config.toml
num_hidden_layers = 9
hidden_size = 448
num_attention_heads = 7
num_key_value_heads = 7
head_dim = 64
intermediate_size = 1792
vocab_size = 16384
hidden_act = "gelu"
norm = "layernorm"
norm_place = "pre"
norm_eps = 1e-05
positions = "alibi"
qk_norm = false
attn_scale = 0.125
bias = "all"
tie_word_embeddings = true
parallel_block = false
init = "normal"
init_std_qkv = 0.0245
init_std_o = 0.0
init_std_up = 0.0245
init_std_down = 0.0
optimizer = "adamw"
learning_rate = 0.00043
beta1 = 0.9
beta2 = 0.95
weight_decay = 0.17
lr_head = 0.00298
max_grad_norm = 1.0
warmup_steps = 582
schedule = "wsd"
decay_fraction = 0.405
decay_shape = "linear"
final_lr_fraction = 0.0
batch_tokens = [16384, 32768, 49152]
max_seq_len = 1024
doc_mask = true
train_tokens = 289200000
max_steps = 9741
dataset = "wikipedia_en"
Each number is 128 + 24 x the weight over its row's rms, rounded and kept within 0 to 255. Layers, rows and columns count from 0. Numbers have three digits each. The size before them is the row's rms in percent of the matrix's.

# layer 2 MLP up, 1792x448, rms 0.0456, rows 1435-1484, columns 192-255
101:099109129152100128152103129172104122097134165115098149125135138097096143134145109151113160110144136127115127136130072161130092090144112135099159148198106078117094152145128100125098135118189122
110:117105141152156110127104105124089116143141159100094109128133179156120115117143107153102124117121139186088118123145140108130073149114101142117150112103113112100118168214144160181113102115155117
100:105126136098160114161131086134098126107130101140138133111172107075149105093131163111111162143114118136144122125156113091086098187139129135136076136159147146141100110125161126120137134181109132
102:095119126111101121166145155116132124118164138106101112155145157123127122140143128151121115142120126180110149128188113136115125136155120116154189137088162134115132157135111135067163120099155108
096:121141076123151134144111096112123064122105118093152103118117154096157121100094172144074122166176145115087153090166131117120113138153133175120111151144123117115120139130117220116146144101123109
100:120107164114137074112140145167121158142148119128116136104159087090155135113149126135084123150116150149127136170144070149067091152158145138127115147174111138098136128163146097119147102116141157
106:143155135147122129151143158147172155136109166170121113154135119143106129151169114124115077150141114174069115134117121217127151123132103125119128117152121106136132113103078113144126153127176138
100:150109159117136105137106130093114123177109172100133139131149168145109120155147152130080149122151147122147107126127153139121147157101154118157133156091167082133094148138129164170108121176125136
105:133102138119109122119102107123093162164138088063189129110151141136116114124129125149122124131104131124151138169114141172118138132094112146154133113109105117107124119173110119116136071153124126
104:106138118138128094127151132176118138103145144094131114122169132137145133093122149127147103123134099129152145074133092158134134150093122159160171124126104126115138087115153120189136105151127147
101:101081110137102145115108110120132167147142156124081153183132150120166124154166139123077141134124112191115141147196107130136122125134115128118112119129163162110083162134161078148150113121145139
096:074131114116123137109090131156139138103112138085133116163160161159128141116139081134150134118123115118076154141111137127149108149134134118143107147108139144089108140153194111142132115143117115
087:122094122111125104093144132095127111125133154136081156167139137110139141135073079124098082136166156149110127142145134145126110168133140159096118130089135107099137148103136144143124113123163122
099:132103136156157099095154136148137121106135101110128132159090146130104112137110112147154118129166130131095158151158125157110133121112124176125194154121126120114119118107073130175156128146150121
108:118162115135128131141085091132121134123149156119088085110147114138169134129094146123146127102154115130107174122136066147119081125124138115135094138133106157131143164110097122158144121115110117
095:127136163087124121146092127104117136165113097114113137157139108114147104121138116117149137107113164141121165123136064127115104154115157144143132116118130105128093142129143133174144086131120182
101:153154114130126119188155136121125141137127152152101140157149110128127077143084158122173132123178157147109124126153147133094114156131117127140114172117146062127108121142135155097098107147148081
101:105088111155112123136105148169113110154146120134109142163151121107101147139126146097111118149077167119125201117200103151151143156111129147135107158090148139116157143159106151146123083151126132
117:141139098102127136136113108136171140125122129131115154103140130088146144133151152139096153124131163117121162128173090109128133134130111106126140102173135125148119160110137127130133145126095165
092:131090140092146113105156155102076178116148129118113132117147078139136103113111129086157153128106130179136124138137127142120058121183129137118096127149143119135116164155109131120119092137140094
106:143083157109128094109147135133141151121157118147165164124186103115146102102184134122129130111126156125103130126123123100120149159082169165176082166124156088099100153154155184174153088184167125
090:104117097134125099146110129141141112107103109124087126119164106120159156155136097091129147137171129125094131111149122152110123168149088168120166125155157124111110133117136158120161142166137148
105:135125156121081121111101143102129106161124140092156111123149152184123147141141136140131124132163140158162144105131113087129115143158086105122145113115166137149083142170145125128146157138144124
106:113166156100124162100110112143114149168149151116133124161148159170095088115117122149130132150155102135116108163148141135107109125135104123140110133088129103101127162131127134148127097203125154
104:150159131125135138114147093160126164189092104106132123150130181101149135132144154131116109155172197128114132136115142100115140164113111110169136108131120129126104100138119125144145162113091130
100:148134182115123139133124132090122123127114186107141099113119140101159098118106125087111160201143107119123112178145122115116122107158108122123169143120167123095102126146139128126149130115142108
087:116129156144105153148121141157172112129126169108106127152132158150113152175100115103099114161128106123121135127163107126159117152164120131152181119074103135117145110118117159157108140147144136
109:122097165148120100155087155140170134123139163170096154141130158103145139190114121122124137133130176142111116131132088104114131149103086146186180148110137114132130152117146164149121097112165078
098:153163112131136146123155110097170102112065123112115146157132097112108141124109081119155171146150191155127118083114126094124129112113119147098117033133114108124118126123145147159128099138130107
098:125107096143139124112098104095141151124110128127103156125119134079110123147075117140141119150089129146108096152138096134131110121184151161154148171145116113075153125110130126120143122119155126
091:110094105128142040104142097111150134143118148107167127125120129112107114170133106142129150137149164129124146091144126132116152169156156116117082156140076146145122127131146164117114096152137123
117:102183057086114144162151112150161118123111139130115169133188147104112152188121150122103112142140156113117148116123093118124170139114148141156106158141127102165152153141130207152124096172099095
089:124105087123091121125111136109105129195128162102074147165166144145127078151127138138143096121135134124118140152105133129137148144126130134155134165152121138124130152156143173153089057120104134
092:115149108113130108077144111139119091160145128095121082108135133128131115109117138132128114147101133117142125110135114137109119137176131144136123110140120114104147073189168143102143097131103111
101:108108133117110119170078116148135151134109188119131102149136133135124145109125148091119134133129137125100136112131059126127120224144155152141072156115072139135098132175167143138150151151157088
096:124144088113101125140152100152129112179101145133133131143152168152123123152154180097178122141141101136150100169134156128099154089160105126168140057100107109111134095147140091107147125178115094
105:162094137167137131154122149132135112095135130110115180118163111079140131116121122137106091115146109148093091169141114145143131104191070183164153138177129104090106143117122096129154133140163115
091:123086144136147108093112130148123124111156129147145107124125129133156127115143119125178134152109118141106116150121110126137108134109134111135103112098189132128095144113143125129171111152173119
098:143160110127147116087129085131120117132078104127166135076151088147139092132114114131119175141131166134132119099114116142108076191129137120107096134139129154131095128128165150099164106168101137
090:106151094098108138162136094185125075136115112130126160135191151087122118125164099118127167155120140135117142157138150104096097140118096125124122140140104149168119139164152122122134114134118120
092:127128150100120156145159166101104135144164083136137138099140128086167093104068136127142132127076145123104135105130138120107116115143129123121122154101145113149146106113146110159104153128149105
095:127124119095150086138127131121126116139106140135111121146134100107126126103128112123125137141106145104156132125112105113101141086108103132102157101151109099083116111122110129122135142128114098
102:125118111070117120141141132134141090128119139162152164115138148136143159176142153125140081131144139122132126143132108144126149141147117146130147150134110121141143082124115095122134163157159115
093:151130170108116103139133131139105136160119141075124120137140131110168082131161133111135113165134091147154150146125131138094124127100119165117145154088141090130140105127119164167141089140150118
098:156115137159125124143080132124119114111082141069104093116143129150134150108119149026125103136165176106175116127120144135122158135117112117155145074106124148155113118130105145134149136125200131
106:140170129122125114115125125161114119181111121158109155110144118149103137125157182141127085111116129160171155135129169152094149114129135152123113103114157115151109086105183127166141108117131141
096:128141126143114150117144078141185152119145147112152140151126178134148135170092096118103097154139105148132138113101144111155139126113126125131144129103079138121123120138156113127125122136111110
102:133154100152139093122091131150130137147126162166128114103144132175098168140152127110101091142131137160149113101086061126097127102132118104204128102132125118142112115117160097129134149137153095
110:125152143128125113124110118132168125124146149115104140136131130131129146195093138136115104113105125102113158111179082126114124108107111121139139154124187092108125109119132136124140147121126152
099:147104120183128113138084133111131160099138152176145106108205183121102113101129151100088147134134135139125129107132144102109082162104090137153149111149121128152115115173143143133153094143126089
# layer 2 MLP down (transposed), 1792x448, rms 0.041, rows 1435-1484, columns 192-255
105:118111107174114134139140120110135128111111128131123113128147105157151152148115127122125127118142111151133153137111111116115128141110115158123157105095118181128120127138084171113127103103121115
115:117144169131104127136106146138124142142162131131120111139109118101122119138117088169111168162130121140101124129158122097148144124087163163176125155106143138101176161150117147137119151165150149
092:122146137099117098135094133124129129107081184103119094174116139130108135128121104171127130117151113127123137117113115152133120091106190134123167116127142154124110118133163157122115184110157186
099:116184122136129116109185132119127182114169125093133084112170112135110131121159140165133114136114105137102140128103145095144111148114168102142112117119111120123120077081148109086119128128094126
096:136148132120121193148091136144123101108142151126103097109135131180116093159103095139098114143150164113134143146176131162158100115121096162098141149114122131119108112131135132133156151126139127
104:131160096111132144148157155048137132126154092114118165151133198126113126117152167157100118131137152131171141089120108172131150115128109099129110122132109150111116130123117143110106161118159141
105:096120143174099145124127173132121122115108084154146189166129114146113114123115125116114155117143144147161077114147132120121138119157122116056110116148115080094108138131122099115110149147143141
104:131132147110127141142140091149146156125131151100112132126148105112120140140105113114132132147079087116129118083135104155189154123130159128134103136125117116147143140126137161136083107134136105
103:094135134132123108113114120141114098109108106123122118124153162107159147102120134118147178135146132168085125122136115102121128136110133140169134150120177141134148108124099083104133131128093139
106:101143138114205140124147128126094128119156120117144157133160163123096146179143086115092143139090140162120132115126141109084139105196129137040165130103127091121184125126125147105140137066076131
100:189129160118136176151119148127133098107112097140140107133129131132125164104091161117115129134119113137132131123141086127127128150121153122155101155114087136144156116107096129118118112124158121
096:153110121138098136144146148128133120100077118146178038140124123150158142144152136137113129113144103126100126153139140134107092112134102125125097128130118155116121149165142136147114125140121142
088:095127109112146101167153141135129120138076153137145096108091133110139096129107134157112175132166110088113132115127105139178156128127116141105151094132160168119101094084128183097165141154127131
093:165077118105142150160108089117131113100120134091145076127168155100114146184147092156102112124124152127116127154145118094117108133129161144133125133102139107122184127145153103102147162105148165
106:140175156108133120138107099125126165132166127110103099128131096123116158117118170106138154125125137133115113159105172111136106100137138088149114160132108148157188145140136134124113104104162165
094:082120085117132126145165144139126097085116140149171119092115110147134124154132107145149121159146135155134108147118202101125134117123136139163090117149098071138140121086115132117107157129153115
098:162106113112106156152129132122136136132187149117156127173095149123153105133144121143155140072132123120102135163100155103129086102142130090137142075109120166099138124066162125126125114102149149
107:130214118138131140101133115145155167103092125158148129141122107163130114163150091097103132105152141193129097107068154096133167155168143114110137121155128122149093107095134109132126128079118128
122:106125144143164177105165118119135122184173152148083167133126135150110145123122181145136143183123105153169130134162147137134176122115128070130129110086155147110122120154152145159112164136114101
091:125122153119136172155123140125138124114098127154111138125072150086136122155104147119067123146079111145117135119099133142139128101070155118108131111126175160155084125134130121149108108122136196
116:134100147122112143107097133132139168119132115135134132163080138150115143122151136127125125144134081154087130143150139126163143106119125137119175128107117148123075152124121131112140107105155131
120:119111125141111152162099130114137127108089153181166090130166124121160103124149110134141138141137136136142117114121139140173153111126110122147126146089140183129109127085117133103150127118112101
110:165131123137081123106119155133116150138062130120120091134111097112145120176116146177133135112105156097126118121133120111123150121103147103101142163178114134138133117126093149151107059119102133
107:093116156109132081109145160146117156111100172148132138117151090133135139150136137108094127172128115152100134141118120099117145101120098110119159106099120110164132105116140144145106128123153144
101:144114138180124104139128087107091154140139180124116168121141129123126134125128181128092115151112148145112129114126125126149136121124123147132152139117135101133101118133180122140150120126074124
107:132116171096128161160151106151146111139128103123116076150137111123150124130137152132156142130140099118117142172138091133125106134127160074130141134159100155135123112139130099131165118128098136
098:155141170133147102103139147115143158120111134126130125140146129101118086110143162131199146079131133132136090123140152116127135106073151119087079111131127178133149119148138106115132154078117127
114:101125148101113146127098115139140155162132141175092112112128095139146173148154137085124101160111128144098113105147137143133127120151107113096135114066141162111144152139124151135126093090138151
091:093125101123136110139114093142119141161146077173118081113161140113121139112129134105139076158120121109129116169201140131160138154144170098161128122090148136137147136123152074099108117115085114
100:179133137124123192126128082077091109122109131162119124127122147098145162133128133142146105111159143149130109108094161128136135046122089130143110093121112104147161153115146125069130131151147116
091:137116162086120135141100142138159139135095152134152116120126127128137091113186111146120129104129092129118157131117133139132133101113112130102179123158102123122199171159129072144135104124146106
118:114172097093113175116154129133103159136134140128112192127172121142106137111132148159123076136101108109153134105128128117112143159101148123122115129195157132151133122090134143123132083155104096
093:122119133100110131114128122146159115105137150134167084139105130099174127173123122136133147130150146092141127173171104105106100117119143155155103120143099134101143136115119136127131175143099159
093:121124150121131142149084118098094128130133135120131112105073152152155130168120113133141141156148150158120129094136134143156099098139093123111111102132158143124116153137142114115143149106111103
103:157134136130086097116112128141083119123086168176112095127148158121116113129083148077133073107126149148094111159165099122162155198157151133128115111129160134100121111144102166142106184148116114
096:155112110117151132087151132126140116156116126121124086145104146170099131163128146171146106140146103158172156152091102150150133108147144137137109104167137139103135117126119149133135130148106144
110:153118111148137141122100111128133178149119113134157159138144113130117119122131173109107109114162148132103136168131133141124081143140119106120124150125136096115103131139133114093120134148121172
090:125125149118147132137101126094084135135122096135113142159091137147120083140146082159129083148121105135150140121101132117144136140094116102103146160127095166090126129070090141123109092125134176
095:117156146088142142164130175119144152151149128169114142132095077122123148120147185137119106142089109149111142116065127146135158105095126097124140118124154142132166123150117121110125172127125118
088:132161103174152117093109111128129146142159123103114098139122105169176099142153175164138128129122097115160098105127136124093129116185128102115142126109110109112143144106131121101132120113139132
090:131136101080138113142085120123169131100133105145081122100090120077076100110128136116117121126121158126143126110098117111146102123148174129126108122099129138132116140133163100141140154130106129
090:137156128131116168090154119116119131139140170100106143103068147158110115088168129124131093138149095197090158144069135106105112138151158126099119131150125160120139123078097132108159149081149146
097:124085092124100182121180097108130121123160138153131156098115139096114127161126112143098115139116141080155101155149081189129178097100130090137111154120078108093125099133146098108112140109089132
095:130107153140170104150091147130122119180128157136124121127091153145115118116110155129130104152107081164137141103073162129133144147144108128129109087130146141108151112104139119156116122113127155
107:142102145114128185142156121137133079124143138106108130186118119095112173115127171121134108134102135115113147125124120129124168081094115122112142135143103128126117127154162090134133116113111140
103:145128160094135118139153133091116080124134137169130143133095122091120170145122177118164131095107137108128107135137146083132135138140155140143161086115119090122155119109127163127109123077120155
102:135128117129134109123118120107134106102114123118157145168090146117104133116108144162122155124151174141167109151150116103164153112106159152120143164117128143132119141121112150122142167068108132
095:101103131121133143148133148105178142114163093139106092151155132141143115104139146161138133128174145166156117145102122093115125123134120116105167101135128125122145150143110148116082147118116144
110:163143127106118138116160116151142141149122177146116136114144117123115130083109106172137120149105107125125091083152133114112125145103092112151134156166129139101118092099149152115147130104144097
086:130093134133156132143134084123154149123143153136099131169175157103123202176143169126121133126164087112160154180161163144171137130083120115098144184133151124147136137130093093130093139113138116